Weights of a small transformer language model: 2 heads of 96 (1 for keys and values), 239M tokens.
Each number is 128 + 24 x the weight over the matrix's rms, rounded and kept within 0 to 255. Layers, rows and columns count from 0. Numbers have three digits each.

# layer 11 MLP gate, 512x192, rms 0.101, rows 284-355, columns 128-191
139109147136096141159120134114105136171106131153127111161140129095105146136085132119141130103106126171133153138118114100096135137162119139156113118165130108103089133107128113165108115136146106
100151099127136098168138132112098108132138131116147105106085165133104054127134149093131087175146093091133101075094163160135155137141140141106156126122131148131131125107165143104125125079133107
121137135108170113109136123133107129190139134127185147146148146101107092124142116154126114185173073119104151135128128145160131137116105162129153127097147110125109110120097128108150173145116166
145136117114175093174107155135171093146102149101121092110074136136137119111082165112111114134163110101129103136150154159168148122134144126109152112155121098150115157098136097115117093128115131
168141133138101132100137131148145157178133102138145103177143119108143143109110143139113097131136121143143130128132137111116155123132089129145039133116181082153155091081127084127146146124092154
167125121124068158147126141111113122169158119171115115128181111127122157102161093147136136114150107146172130125168161156132120114103132120159132151138166115105093116090159118125116124152120130
105119116111131115122109112135158099121176126164129151161196098147095141131147107123121102166148129111114119101124110131127104163118112138124134119096124123121103130112141125143134139152134123
142137122116170133112103104155112055103170126116117167129134068125129163090139134125136149113132111101130161120119131134152133100104111141104095110160075115137155121179154137142123093163111145
182123149131171073144141131137131120118140142112185138117146172127143109144085129164105105110122130123115137145123131120148133130137128132108099151083114112123105117120105146120183147146107104
113123135107152131152130102165165107091128176135085119117136154147133155129081140101147162142102137146118146114162142150143090143143146141158113111120089095151129142131102152129127172161112154
108142152105137116145149143121146108146117140122121133151185145157113092160152152122134128142096069093139142113141108138123132103119144126179117131115100132180122116176114127146085167155123157
107136142117140120134134115119132129113146140131131117153150151143130106115164125149112115119158079102097119099121127094120096151154126123161107114177149159113118146137134159120137115115123141
121121173150147118113116112171099120134155155166151125162151111147080156175154113123130090081123123106127135102156092123147162069110165116153125139137109153108139169132129122153134146161150141
134114146089108154130127132130115140155133123131205153113161121137129143096137151103089107080115149128138151112155109119108122124159143147174144145110160117135093150077151118134082116127132115
098147167127146136158107117116131172117120136100108144131127131127127140138075119092094072116122081149104153128156121135157100132129197119141116122130162115148123087175095125164125148117116120
141134150151125118102166187121161130141140187121114143086124077147105159145130145093137124124120074150128150142131144136126156151109143140130133094085162098103119140119114117173138145166123135
138138095101104167085128162162149129109138141126132161113105153114106147101154128112100136115143100125127130112141141147115110110156100123071111117085144141125155098047106158113127143132151148
121147136119134108130134121169084149120120143117125114112140151155127166153166168126113099112115103092145160143121118190113111131138151102161108121153105126162112123106126114150114127165142158
126140169124131098114129105145136142163114161118128136112137157159112127114102114088112143131121121103175110106100191093115091148149162105134127123139141130137146122110132129164121119105110136
125148087090100122138152170128118184141119125110125127124175121178152147183142122115145092117099111123128090148145109141129122114104106127160095186127178132104134153096147092079131097146114140
104128145147082096147090133101135087159141130104155138138126135093114150175118114108141142152141130148144147097143112173126083109166134165137140149129144087180142115179159118136177138102111097
106127098124136129177104172126117132117140130132106121112126132149125128140169109100135176097136107138107130128147174123112132100130159141137095111135147104176154139134178127130131157154160134
165097162121118134142133113129126108098143149157159178131096081105144139158148096102090119138126130133141145175164131123127089096143141103120101125131140153107136103183092137109131150139131116
153124151137195146124116164119136148137143101139115138143086157105131109120125153139107133168160135106124103112117102135114136132115106187136138112101116186165097147104174117099154151149108141
195152106138102161093079109132112137086132171103150156150158105141123170096118131127133121128137136142147175116134142164091112100159133133168120107097154144081132096092107135131176157095114106
138099144119117152112164130097123140130149164156141123131135078145112162126126144095137178126127134100103182116109112118141106083107115137149104118100099117135091138115126120162139143121171146
125118162104127118138112117134063134119113142129123115109180075112103143109141150087164148087128094128140139140080143131143114119073137157122133144138140095097116097108132126138137128155146160
123121112150134138103155161154152146134145153148100108105146118113089152126121147125127068157160122194112140132123080126122115138147123183115067168130115130129101145092147080134103134155143097
167128129111112139140125104113129090165122118134154150113129130094136131132157143148117129111170127126115138145140107163101125129132141137100114124121164130156117140171142095157176101172117171
106158144169159160144135123142119127144114123100081169123165115133117137117159144107151144149186124120128118144111129098133109127148122114108108125127131093102135155106165114135100096170144121
086140121100145145121154091177120119168129120147156119113114115110109135138130135114107134093149170117125123164118169148121079126103161160133145148137122061150174135101105150136108121135138104
140156104080094163145133152101190162109144132115113078135118141117119135150083110140116115109167113165151107068125109139131107095136120139113089128135102148119121169071134136141106128129142102
148161133142120149132109147124124150119123079131113114124157152123059147109092126132164157144167124145108170117102143114143140095117144116149137096106095171127120140129123153074157132178112197
114116153156163109099094108146109084160105135125136082113165163073184129111111132151123107114102118071166149116110162127145140119132124128118132109112115136103141142138109187109162119124133115
128152144130168139096150125158153135182133132128182115127117142052099146134059137113093195174104121124171168121150164111132091080145155120156126132123129080127136136161156166126154136109129154
054155162166116081098144170105106144144087141144104119099134163158136121099163154130080168098122109136099136143141156128132114176109167142097124115128105107142130118104161134136105118160129143
107082143108156134156123103129134089132135143132221131118166150153175131122103122137129159142095115121140147135105114116111176146132114161111149148144099138125144134095113140116124133114128160
136082153097126124118098159082106163150146091146137131125128131111172154120122123149117129173178139130159086138105091132113096150097125106123167145123182098104109166122172120111086142112126127
136144127135151157089154124145107114135122134107129163127090141086117119146120108090126148110148104110152102131169108139103129093106101154139158115122119119155113086129132080082136130157162170
160115169104168158128122125056117137136113146108106091114098108139106160116130126096093160155141152069136109097120117101095142150101160127129152116118139134167161149129143140180097164137125109
134141116155171095120138096117108150106136157133107112135149134133107138111127118138093111140113128148102126162095136136116135128142141106131163132129145123132116111109187108143165133148091101
136120142098133134087140121110106148153078131140115111134150068139118180156116100112101157098138147188118153138089095148112155136129137108140115112132168126111155127121120141117124094151109122
078124080121153146174148145132149135131145127114143089168146117120130128094140139134082145091129120119025134120128124114119111136164147132114031131108086149165137163138127111118119174147094153
147149155155190121150136129113100164090132161107157105144177101126086170118104120130140094141167124136086118134133164110112105130136126095103116116126129139113121139112096110120118147124119127
097143101188123139154131129146146156135135160118122132122112147133107120096099150117130103120106060096152147125118118132189152114146115132131049135129129131135094122131126137152195138140150126
125143118109112132091142130131141122116099141145134104108142158106125130138144151112106141158132140116141134151105111093108147122114159136106117119093088120108125169109112121098131163152094140
118125148088144149160129151141065139091107105143125173150120102156097123130136096100126134140113117128119148111155138116135150069119153134158078107115055130155146106120165130116166125170107152
130126106115107173146113109085144115127090166130133080150105089109094194135205120139160139099115164140091108081137087157126105140119136110132156190170133123090149120122135096130089142161125133
162145117135111182108089139117094136123142100114115134153147101119109155144161094108112147100147121158087194090104128126150139138098129141122106158115131123091120123123142138132141142148154117
157174188103142116156113125120107213137161135110127088137133109120145127126104117135088135144139106148131146123116113083127150140138125141148113142110145117163118133137132072135095124126111140
146162118105091130161126129100146083120112127100126178114126128110174108129145146130131119146123155150119086130103130077101134159170101107130134106096097100104179139128120139092099132113165145
154137143162086118125132144099114163148119104155147122127130123106146150119140142152131123164143142107151154128147126118132111100134159139103113114179148142144168147117150133144127118140116130
153150128159117102158084173126134126112123120122147154137127116145150118161138137100125111103122141193149146134155084130124131087157158113133141135119126115118124119157187123131127143146137141
126098081102122156130141115133161141106110113098104111095126125139149097162103118141113122164133102152160123096112128151165137114136115164110147085088116135123101121095134142100127123146108142
141110111131140133123161128144102135127087170091148115143090133138140132120102160132081136110127130147160125116108117106106158091152129133139167097097145107116150151114156140112119160146127128
083140130156117175127151167102095111162142147162120143133165144127088112083091079145090124129093150163120121159090126152119154160148162163131087082106116156146152134160149099131118130107148168
155088119122128112170144102108110170134159161140139080152093084106131165111144135153124117100118086099131121078143132173087104128098138176098112130132116144141108088095123112147125171111169149
119109160119102113097126142145143144139126162089131097182115134130159111136133127174114120180148142086144173120113079157133098133115155115124165085090129119148144157156112128116094149097131094
117174109165119129091151093147137120096131131137166164157128118096169123135087133149154181091090123113133119109075124159137146116139142155114140125143117149122131085148127132172117118164111141
098131163116102158084149092085105126156126171099130162141140125098146146147096107107096157111117124109142124106139170129117131127140138077142112121115143151124115151123140155125123142146146096
174119138137139088084184092098166132133137155116157141123137142133148123130116107116065155115089156155189107099160130121136114129102139116165116115152145166178137103128085117136133099144168159
127146159122101134116090081125127085095114158050085191091095148155153123156129122109097156127136113114114120136122157129086136163139130120112153119103083100158138141125142122096142136094094150
134117148096148093156137110147106127124139158086132121160119129120162103109100126128136139112120156141121157124122141139136112100111152112136116166144094119182123113145074156091172143130154146
105140115138144147139126136126135132143139097112171134140118124159135129115078175135123138157091108123088092125142150105121121134172116128129078145163121126151105112138143095159156130158133110
133119119101147120130142139100123160102129151071167132151115166121146085071147138145101100162161099161131151121144117125174140090115141098105100104087159153108123132105134137116140144105094144
116090141142153116092168148162113158166174116162091090127133126112128108135111166135147103144110132134121129114154123121121099111110142109169112097117123105147130139129150132176098126109110135
149126141107146137153100109112135099133084112137121113138181155135118144149117150155144169139101133164159140112140177116138130142101162176127083097173088113140116158144177146115168140129110132
145131116142141099112083106152132077155116115112123120106171110075147115154103127119119126104126139127130107138145157127120122116136129128153115151104134081133126105132099082107158147157108119
125140117142156146125084150126143116147133127127131128127148098107126129103112129103162164107125131099151122092119112132131154129097132155102114123125110136136164146144104143160073137164109164
136159130134101127127095148131133130130147140141113139124136137149159114145155090124106120137141110142181167115120120127096145157140140134165100122126141098145158165141143174125146146157126149
168152091124162128116169139137151145089158102105118106133127152128125108141134139075137145078121148166085108142191084132076151124093147159103102156194156095138155090150097118129107173135152107
139126114143093122140143142140082127122126122134121134164120144130118177160126132107132138127062111114147138158135137122127112119113140095120125117148092143127111137102157100156165119162132133
# layer 11 MLP up, 512x192, rms 0.101, rows 284-354, columns 128-191
117159089114110128106110137149125130105124129158148151172123150092096140138127114148119135115135132122110141151131105110109113141132091152109143097150121151147129099204084120121137127122132134
138123111169158122142137135152142113155125126133141173134128172147147078095125153081104165130084124102163092127123141135155139129112129128128148183137149116127122117187112134128105128150158123
156139086109131128120127108139075102066114101125135114070136123133146118123111125118122167138110128148139151150155143136186141152128163103115110148133095129096129164120158171141166117142151138
103093060123155136107134123112115141122152117089112100145156107125112100157120113137148146100125131139168156158128127147174120140134149105145126169120148142137165128172085144108150122143129110
083140135087156142143146096134148139153094167138148105117138158100122152125151116118106158107133140097085163158120097124105133100096141120104098134093105149117148145118110103112132117171089085
129170156128069152118117133142125130161158147104157144117130129101059126109103106102155132118159093125127107090117100153120138119154095135131130125114146126098147087127140136154138126105180134
089150124121099104132130134136119118128147102128128123107176109137082108121129119156101133134111144108134127136152098132075133096137152128116074125136133119113162090176141143123119125100087112
089125137135154129141129174152178117102122129116141131189162167115101101142108161136133175129149153129126121130061138132138131162114135139134098147177107120151154088123098171136132154148110109
097126117115118122141149163135151089107135135139087125114137143136148182137117097071117128113115127131129130127109139165137153121119154137159146121100099109102160084166177118103145145116124163
119134119118178194102111130094115124120144124134123129113146134155145107163135134107125131116156122108130097088113150163116131128161131110161148109089127173141162165158169150106147138112105135
111134100134136134143066068102146110111144098130160115146139160151133136111122119159126136078180166111158138120130162146091105111146088188071124164110131117100159142113154110113145083118122127
106113134138125122150144071149130095138104141122163160113119114083147131087147147112118124095166077104094135138150127092146121110105134124147132104139129124154100114053110131152128140120164142
156142176119152122120186133147117098099157140134115089128108087147157115126090111120141109141124101119147118144124137141078104133106088145118131168126121163143176086132131092153145131168098119
144130084146094111151102097099119151122120157096120068175159148122112162101130132150096143138149136111091155113155136200138136146148107067115104107149176143150163109177111095115119136108133141
116157160144127135167142143084107147130113093147126123109147105136115147093154122119126143106145105131108147174106158139098131142147143132141128133136147109145092117114131119108075109131105126
125077129087141117099136144158168093105118148151124129137074121104129105126101154171177128141116178113110107150124093081083105100143129154133128136116104181138144179134167121132093117128105117
080117144141143136128136135144141131159113127151123148148143153115184117098106111146154115152151142163149120112150084123175103073131126119161103119143148115112149106155069145133085160109086166
161131116081153136150081136128172119115124154140121141094140131117100129129089129137183111123142114108128123141111182132130092107122109132148148116136150181189172134156121127126110137147145121
117151155126120167105108115153094155100156139112100149153138107131119150101117108140140124095180089077142081163102121095104129154082152126133107117139136105106115132124137155109099121113098163
156197093112127118086111112124142134146131136097122147127136164116123147146072161123119106155144129091142115102105172074145089118083129132079112107119128111123169167140106151121127133112156149
100176111152125120091147126164137080115105094131168136164096141112168111137090118085149172146107108110135094105136115120099133142128106140146118119193091137092132115131064101049145130135089159
112079095065121124156111160109101170154109130105084141140126155140125157133152079137152121156134135130123105165100125127127130095170117122095110124137146131160130167143143115138120101114146133
118076159123133158093094153143127145145107134130099140117142111089103126135133088111153133098140138127134121139112112129097143145139082110185104093138122137128167114128109095140129109126122118
146138149148131116139119124137172078131119145139146113106135150116158162099110140116144123097092122094140128133095151148136136134191122144130073151163099086132134109127114156134098148125125145
136121095092099130140042087114119136122134107100137125133152097133120171093110087127181093151150107179140132122134133139129171135151130100095158107110146125104161090126113151120083140104132151
112102150149104119152127091138124120119109132118090107145119087164122157160132139139159153128141148113140114160156142113123136172132113091161102138139115117118132105119066141112138156115100149
118081111120143126145153148173101138111163128142167105108168149120121139115122166103135120121149128099137135134115096128110102094147123150101117144126090123127099114164112137118169129138125111
119140135156120139110144136124167086150113149138139115119119137110137111130092148106128104132150124157129146159153183110120121133092123154104086155134153115165119150111154112105089148107120095
150143102127101130146152105146094152158149152115157127121173102119104115135154084135149133114136169117134132097073152108111144100170131113125124134110102122163132069136126137160133120175125150
073109115137139096150114150125132105101130159162146141107154110139098112128101099103117118132123122115152111133102156122147100118156170124095087143163118135152167131144113127096108122126118120
142102172122104178129144131091105129116098123136126098170166142130119151125137127166133116124140108133100120138122166136143113095117135098097119126148154156145102139099147114180150145131109150
116100104102094139107097168080130147169135098165152139105143197151144139127145115140147098138143091130092121139135128146127134105114098100128172180141127130132124092135121099098152089105124129
124100147145144124129086116165147138112102130130143170137154126123169105167115118074110121135106137112135147132181140140134144179119122122087116130119130148103132174150109134132095130107134107
198132133062134106169145149129104112163103118119124117126113165096124130128134121150133107148158114130144128139142144139095121122146113106133111126147104104117117150105175107090150111135121129
089137143181139186110101124096092203134107149118171104130137146178144122145124150120099143141109113157135115133150103154125122120177124163149139112120143096126101147138179145100129115178134154
113089146106133117123129136129120138137111128116134158080123168120162154084137139146124140137097120145143135121190154120119105155133100137141131134135134129114120111149136127118108115129134133
045109140146068143094125099140146127110103142124181121141096091120119133172117162135121041108121146139111168159104090164130113140151133134140145102114095098097095081117124128120104129116183134
150167155130082156163116136147074112149130115145113144142112153111104168127160114146141102116095126165125120126155104141102106138109151141169119147089169150141134074095142127131111166097114172
155147131145144122125132163130116150109116113074132143130141089095117088150149112185171147117082113122115122134141114114113141131141153154128138122163137161139093163112151141138098126129187113
107130104122182139064136148147149142110145162101145105118099101121155097143127115116140112092117118112146105083077116161124157110149085132112104121135124132104142138123168152121103112142114126
131120120124164103144144155132178140125105135160169120138128151140152173136114081145152110169155114122175134099077105159119122113143132135125128148095157115132108066117114087111139082110149132
127111104150129175094130118185136160093129157104117160143119086120111123116101147098077133084141136122148110143094127117139142110144105133117086129114144102102105089138100142115133100120105123
124124107142102141168140106113136122097147107117139148167145136157078140125113100144132150125066129145126182139115104162159154127135136107161102107125094152147086177154175146063109127102137142
149087085118118103106124132132075091131116127141120153126080109160118129078066102137097123099135102122125126143117128127110132134119131179124149085097138133117115189112087188140167151118099178
103174149133094136121125115146136148120120130108129100123146151159109131166104125102112157077122168157145107140112129121137146151129113097112154120118154170123076094138145108157165145108122122
106123110130116099115105107119132101088110135105134131162171131117132126152132140082152127117174104145130137150144155113168106137164205125124118136101108150119106137139104113107171133095185112
130132183110121123087110139122127177138082121140109146127094137154154112112114118099113134150121199095151102153137082157101179071079123114122119107189093127133147122097137150140110113146114121
151088101153127115150106128153075139135106139152094091161096106114159111100145130207168130100149170177073109134105124140126086136109128097131113144114082150127063109083131123125103113143142083
111128116154095151153118123106142135155104102095130102125144162129115104114153120085106160105120164133104123156116112092139142135115131136149148081108120109116132102111123142142111115126125075
106141152100095190119133112150117079109183157105137137094107123130108150100136154111127093103157130135141102111140154132087143109091098147084133161156117139135141097093108128124123082113172143
192128083091105114118134131074147139118183101149146119111130139137163100130142174108136108109171139163119116115152116135153146137141126143144120099120159119097103090139153095118155131103145124
132139124117134160113185154132118125132135109085094125147154122111085129163095097098136132128113122144125107113132120151160123124080140132147087133099079146114106130107134107172146122093163139
128143140114111131132137083112161111162152129108129112146163122155147127127124152144154110125149088130148111078125180135129090139083129096111132173129134119163121150123088084116153125140086075
118100145125147127134149149091135150128155171054126165136126120134133107155136156134100110122122093155103166143073101171136166139135166135125115101094172139157100121077155110092089158136129122
132110148125115135129192104122153129111122175110128136124140116115128117150115144152112078143109099106156138132087116135119156142145138099123107131141130154182146153129139122154152175140094106
141139121182144121136161107137101144149134139085149131136125128142132095140103095132171122125135123145112153131149128148112170112135165148120091110116117134118104136108119089116167112184103089
109144136073115099133169168125131122104164144099154208057141148160151137086105174098078102097144155082109135127145111092130122159121163134125135126152138149128173180109120127157120123149144147
137089196116094135114111157136118126097117112109124150159176086137144173128136112154154098115138082135111166109125136136160127138128146139120135122119124123132124161109113140161114116149088098
171141104109146108092142124157128116119118134060117111132133164108122130166155118140152095080167101114148129142123133135102129160165085129096107137088087124146166138128138093093145154173119095
140119076142151112136120122091106118066116111111157127110089089114151139158125112136139121129110097119130143124126113121109131065150125135087161120100063128132121114131115145113136099113159103
121133190075153076137156132129079101122132093126138110132173162081126124129130138148154124131131133095149121064166114126139179121134076150148120109148123107127149096162150143131143115100155158
137146132133111116104122140119103136122145113096130144136107143177124113150128140099124141118127096174133110152116128107092102139158131156158136127123145119130077089119108161089139088127105113
127148137107161132150124145105152153176096119142152126123134140120095076108123136121088110135127157142083086116136168113085144155116126102129122101084113142083112150075134142144094111129090067
102169152114120135091121171116132169122138067161111116176167179110090146167141124168128148114152179130133141084136121114115108123078148137153157158128147121153159145120119111135145091101126123
141118150154120145140112125187123109109111123162074105134133176125126132137158065127125120120111114158152132169128116148140147149148146113111154158144131085148151119131144102138096106116131161
123165098157158127149101133148114098123127073123086117102106156134163101101096112095123130138152141136127148134137128088093131169143105153147114142126109118124168146141155141141126129132134157
089106156094061124116124132128154155099099128110131144181111097167108150131120140127112112113152120160097095116106142154135157164122097161160162136155139108125119093143118132172105164085129108
130132125084138127122141150134140137107148091116110067112132180178113120165137131141117111153153118105107152137136111061104130172100129126151127109140140120084134156137095174122129134135140137
096108145168076143127117077118112121120091166115093115126115156120097153155108118115119144148054138113131125157129167097165134144148149130092136142156095077130095174152132086094162125134104103
104129119164138141141157136107164149128185113129135149124131096152169117112110092141147114111118117123104122100142149153075147082127109119092164120094161108117089135155150147120135105132134111
158141103111103097167156140100131080096141129121174128149092141123069127123133132045156146141126146102133144156173113164120105149153090101109116147123116150100115102125132107123125095117159122
# layer 11 MLP down (transposed), 512x192, rms 0.0996, rows 284-354, columns 128-191
124105177134131155136124126132105144120153141113119120128156134139134125127106173103093143097128124115114145106137122115145142116115161137099137123150071148157150154099123173141104165156127123
146121089120158145143118132165162133141128116127094116125145130146099109120141131133118094102138075150105172107114148126132157140125126146133139143099126158085076126126144129140123112123107127
099117165182126167139143096131091151105131122130138136120133122088113129146115151130120135148145099130080115132111117145168132153119125134141150105126120122098126152134135153133110176134141166
117114134147122056093142124179097124160137121124102126103146080129164120146158120137104138136132113149141126103148104098139148141118125154097115108108123133116123100149143108125140124106149153
166107120126135118125116089125136148166141109139131136101093134178138161106110128145123111120136137117137118133114120117107090111144130122094114133117132132154127091153138123118091095119109143
163154104104098178099119113137135123124162141121118143142122121123097103053118074101146102119128086156110152141116153111114093126129085141130107144127151130119145134123091130103109134144111125
143163143125140156120143105159104174135124107137172162124131142125120133128116160159133119093098129143104143125142075089132138135127148140109103128145155111131106181119171103096129106119159155
105155121156126149122108108122157104138140173075125138164115096135163108098158125100123129108127151144133097130140157126135154141120151070163121112131159109125119112108135083120115143132103108
105122109096090137139096157111108054142092118158132102122123171111109131132111149127132116143137145131151114119137109114120127164130129098101160099131142169117111102146138125146142096118128113
159149114091110084105129120085139119134107078166169169110113110135139137132111111154141166126098138124130103112105159109162082131130119150134158149088171127117153134132136196097119116131113114
120141103151145153110119170106118100170090167142151132134131165117115098156133121137127124103139106155138125137109130142102167129148133151139123126171111188150170112146118156166139157094111124
105145101164120138122106099086135156091088132117156138189123093109103119102125116162137164127150074146101147125120119101116155125158148128138110141131148124142158164172162167116173167149105133
130152059123107171081121091134142105130152161080102108158140094140128117081148138177139134142123137111142142095140119125113144107141089132097161123118149094067121173136079134109106132157118122
143133132081134157144094129136109121103102186156147125120138148122106148124163081116104068120159113082131098136146117113135155127139140131091145119126142187109154094148139116152109112095152145
100128140126109165133119140155137157153104128104134082139150151146121156129086099117150092135133137116079115079094117156127152162113154064155120153083133088130105110142124116109118114143105107
113129144139154178095129069095167161153139144110116142137067115116146137108094127173142114129116146179112145163148140173157092118129165124153216151157129163129115111124146152147087132123129096
152091150128131139157177165103093145148145140140185133117124127130137097164146128112143113143114119112149167136136155151114094141109131139151094128095108148104126156145182145102114143153138104
148110089126152101139124109119122155158116129157108142162088147080121113137140120070139122152154131102115111143130138122095121111120110121097133083138158149083065143156081089107152175085127128
128115105141123147130098152126159161172180112143123153086121110084159118154122156111159135130136069129092116141129118145154153111167126131161075103144137166147120133138127133082142164122126124
121125147119119119126106124140103102147093098138147136151099160122138090123143132129134091101124115160130150094173114145113182133093129107150149115122150088135148129190110143135140131113139160
139162109134118161121138102081103134147102100160127141082164126111173111163138132095125124083159115151110153149165142124127123133124150102081103159120072120128123123078155114158134084123152091
121097130119116120118119128101150142109146094074096162143123122139129132188111119116129123158103160103118153112096158174163157115124113142104112091120145102121145129106120141146071120146144064
123134144122153103144136142164121142153156122105141111115108103108095125150108143123125147131152093146102163071132134132157131118116121149082122123147119119150157153133088120109107109131113123
136156120144112129148135118137101152104119114155140138098122101091139094119172145111140105133133103152129116136104138130102101134152134146130120123129109083147104095135151084096115118111062150
134139155153113091135096112116161151175097105149148116100149109122133127108111146113112153115108157174086138100118115095141119087091152108081150111149134094080155151090116141152151107105140144
122098081147099109110092116178160153120134130119109106150120132145112105114101111164148102149124121120131154111120157127103142164117089092114129094123142123121122105137122097104143079112036116
113163104142117161140120121127139126137094136123089142145130147119118104148151160123126135108151110137079099120136102084128110147089113119117100094138095079137134098115114125128093140116108117
131091123080112116111128159122146134135111133127114132127134127148141124133114129129122103120155131109143089130111122119106118140139148168144141104148135150105118124152110140120130093098119134
076119110083116160122076120113150117118146165120142136158161151117145076113124141132141099116125136143132112126133148174124129156108124132115140120107145108150147141130136171116115150180138146
108121126141099071107136119124101105161123144116136149163139140142106171152118131110117128153108135124122147119115142083155132155149156116104143173126157148087137133136137126153100173140130122
166165180138105124151115093111148143144134150110134157162065124133138130126125142134144132101115133150146122160142128148100101166152142124113115142061140133112134144191093121133140111079117126
151103181134134110108116106120104107121102127143087140123122161116131133152125113093140139137127139126136113124132135105129116141111101126118115119113119107107110115122121127108135117100132122
085118089094192125124115113149151115123124157096143109121141195131127096140132084098121087137093080124145119090118144148124125134155114140106153106141135134127120106131144084165133130105081125
083137121107103119111097131138159153139119152136148189154134125134144131139122148133133134137146126158107124116157108102145088128126132134124162111118129083106112094130097179169122143114136138
092172113167159121114111098118119150185142143103128092142144159126115109107078148078165145127156177103099111120121092176145105095155174113103138139106081073124110176152176120140119096092148179
126151077128146119094146158082146089128141093118111156199086113088144122143142140154115136134139121151060133136128131105129130131161133111131128168129135134126119136151068122139108157132101174
120112093110103122134113119135129087107130136129133124096124109174113072165128134136157121102127172190063139143107137142147162131095154125111104146100075165142103126175122122164152126123078107
129107112168131152120089153144126170126143113104120129089170123126131134155133092162147153158131112120091088115113123147108118154120108128120185138146147124126111138117144136123085143127129121
092134102157104123136137082169152114144121123116098125123154122113149175154184151101104111146093134150092175163132145079106126126137104124131118060141138111144149070096121117153145096143115098
107165129130088137114150140121155170139124171145118173148144076105131133130083131120148112118078122132123116123120154186090143143170124143090109141131107169146135118118129158094140134158115107
122125154132153157134148170138148123139116119145141109130132138122122135114138176141162081129118133090146108101131122190122124080127138126173131117097138113085146128116106130072173123191146147
120149156075146146145086167172131112125136121121121135100186132120131134110082113145145162156119104106119116120103150155121117139118156125124151170127126156130111180151112135131092138129093170
116150107143114081149115138131138134101091089117132114129095109160108140138141118132140165104111135116110150181084163085110128153081154123096117125094155150134120129124128169061106109130119182
140132112099165161134157155151153122151152134113129140137105138129114101151112115172125133162109103103125211110109146129127131101167127140158099141150125086129059110127165128110106098081107102
158154138140108088146128135112114140048132131120107108113106139136150154093106165102154173118131120120143098129127119098174123119152114123137123120102096087149144133135141120124124172126119114
123143181169120139114124137147111114157136145151112151121140112127127117115092121137115129086110135126157129139135127156150096111124136164138114155124149133136140155112121122150088075148175101
106129164122127114156112156111154077142149136108140124099141145123141112122148159143180164174151141102139118140091108139131095139138100079154121140108145118159096129131118117144095110116115096
167140129140115100122132160130112139117104153141114075104128093110106089142118109159159135124128122164116175111113087119113150131149122083137102100147059140160128117113077129136146139108127098
138125146125143130087096146132124148125127141103103130134107190157147193117072129115136157171135132131113127147125154122132162096129094144114132111145193113181166141148136157137155103123141141
130154113106103117164105125112130093113133154141127141148125105104135135120142166089108136125140142117148121112128131111102121138137106139133140106134116094144146110102107139107108106151098144
124172131103114140113136107179124102158104127095092146130084122132134159101112151137104161121156146070125125174133152124178164169173148122127159120182083119167096153144146122183159127117119106
119141154117102137089139147154185166154083139080105150129110131154095103111110117104152165126146157124119193118132121132115141121107175103137117152095119154157175150133146121119110122144110122
093133124077130114136136080107155130136124111135084128121136140104121123123134143137081148122138147093126153144090117149118140086124152095145146132113165106138157100137125168114106144094120140
146135131117119116135140123126159132163133142150112107145152116138154137111130098134173100133131119130142146130137147165134111095141134169109121121141104177144135136117152147140119141098113138
139146074149085131114110163086122145118116130144154108121107118141149125128161121106154106080161136150132086106147123123171141133148160122133136148107139123058135112143102125125131112143177143
098130164109139123157133141178122123121084141117137122143104176120110141133133088128162108115167100116094164137135125116150137134082130145165120150130160096125127093113146108133096149170095123
166133093129138157110156104074141131117153129116113196109132120164134135117139124121086137147130122098070126136135129133128179106159166127148131166132141117141131167113123126110106125117095152
118195119177112090104108124165122138158140132151099144142151135138100143112130129094107167142160099133088105144108135138144109137144154069137181130164122141138097120136127137142148103125111104
134082121125146154149158105112147131135096134151105117084095125095140141081144129135131100125121114149159135094139132081132151131094118133116106202154197124117068121083120162120111131145100138
118107108130137148113126133159157162124147106077115166146143157122114127118134124131140141163123116119180143135080111146120118177125178140110129126084146138145142168131121128110132106095169148
148139120157153130164124127121095136094143119125129121095177102130103136127103128129117158118154097110153129153167139114115114126128123168110165145084112110152132108120142101128115098094114109
090124135106103140104153118121186104149132090117099118118133156169115130149094102150137120147126138145139143109119136157138142138185146133126164124125094121099129134117100145128095131155135124
131130169105167139129118091108120134068116130106147061136119059117117093081093126138139137152135111112065143094103135155115118076104128119097172128114132185116102173107125120162133138146111134
125070121154102164144126163121116156165104136082154132118113153110156153137125125130146140119067152092121146091117102128120196117157129088141144099175149143100123160123170130130107152108103122
112120140153151135107158147110136134133135091124111134104169137155133121148146127133133134160121145111131138125104189092133128161136153133159153100150102127173137119137122142167142134141084101
118110145128090133118154134111136131134130160136137105147119134114134124127113162125118137143114181114094093150146128160130129163115128122127150137110176144135149147104122101149125141075129134
119178127156119135148117148134092156103113132148111140135097109130148139108103172097120087129086062155139111129108159080113121110151143136122149157128097115094157146122142103159138106128113096
125129148149157127111107080104118134146118127145193109174056112083130114130135134108114163118113143116108115133125105119141113134146095167107073129154117161153147125136130126137145123125128143
124130127154125127119142146138131127089119125153129141157100119137150114131182111124120143125181110116164129114142132141086144160123130116171135091160126142167155109133089147096099160137166150
101121137162168130102109124120115125134120109121131108129135087140128129144150130147115090159037125139133177164154091131135146155132139111140126096152120136092127112113109138089196142170112131
128139137108093142151079111088118108095150138131132122114120138093123117135138129096135157151125149135133164129110140142164113115154141125090121158109101151125081119153144138131125098139104118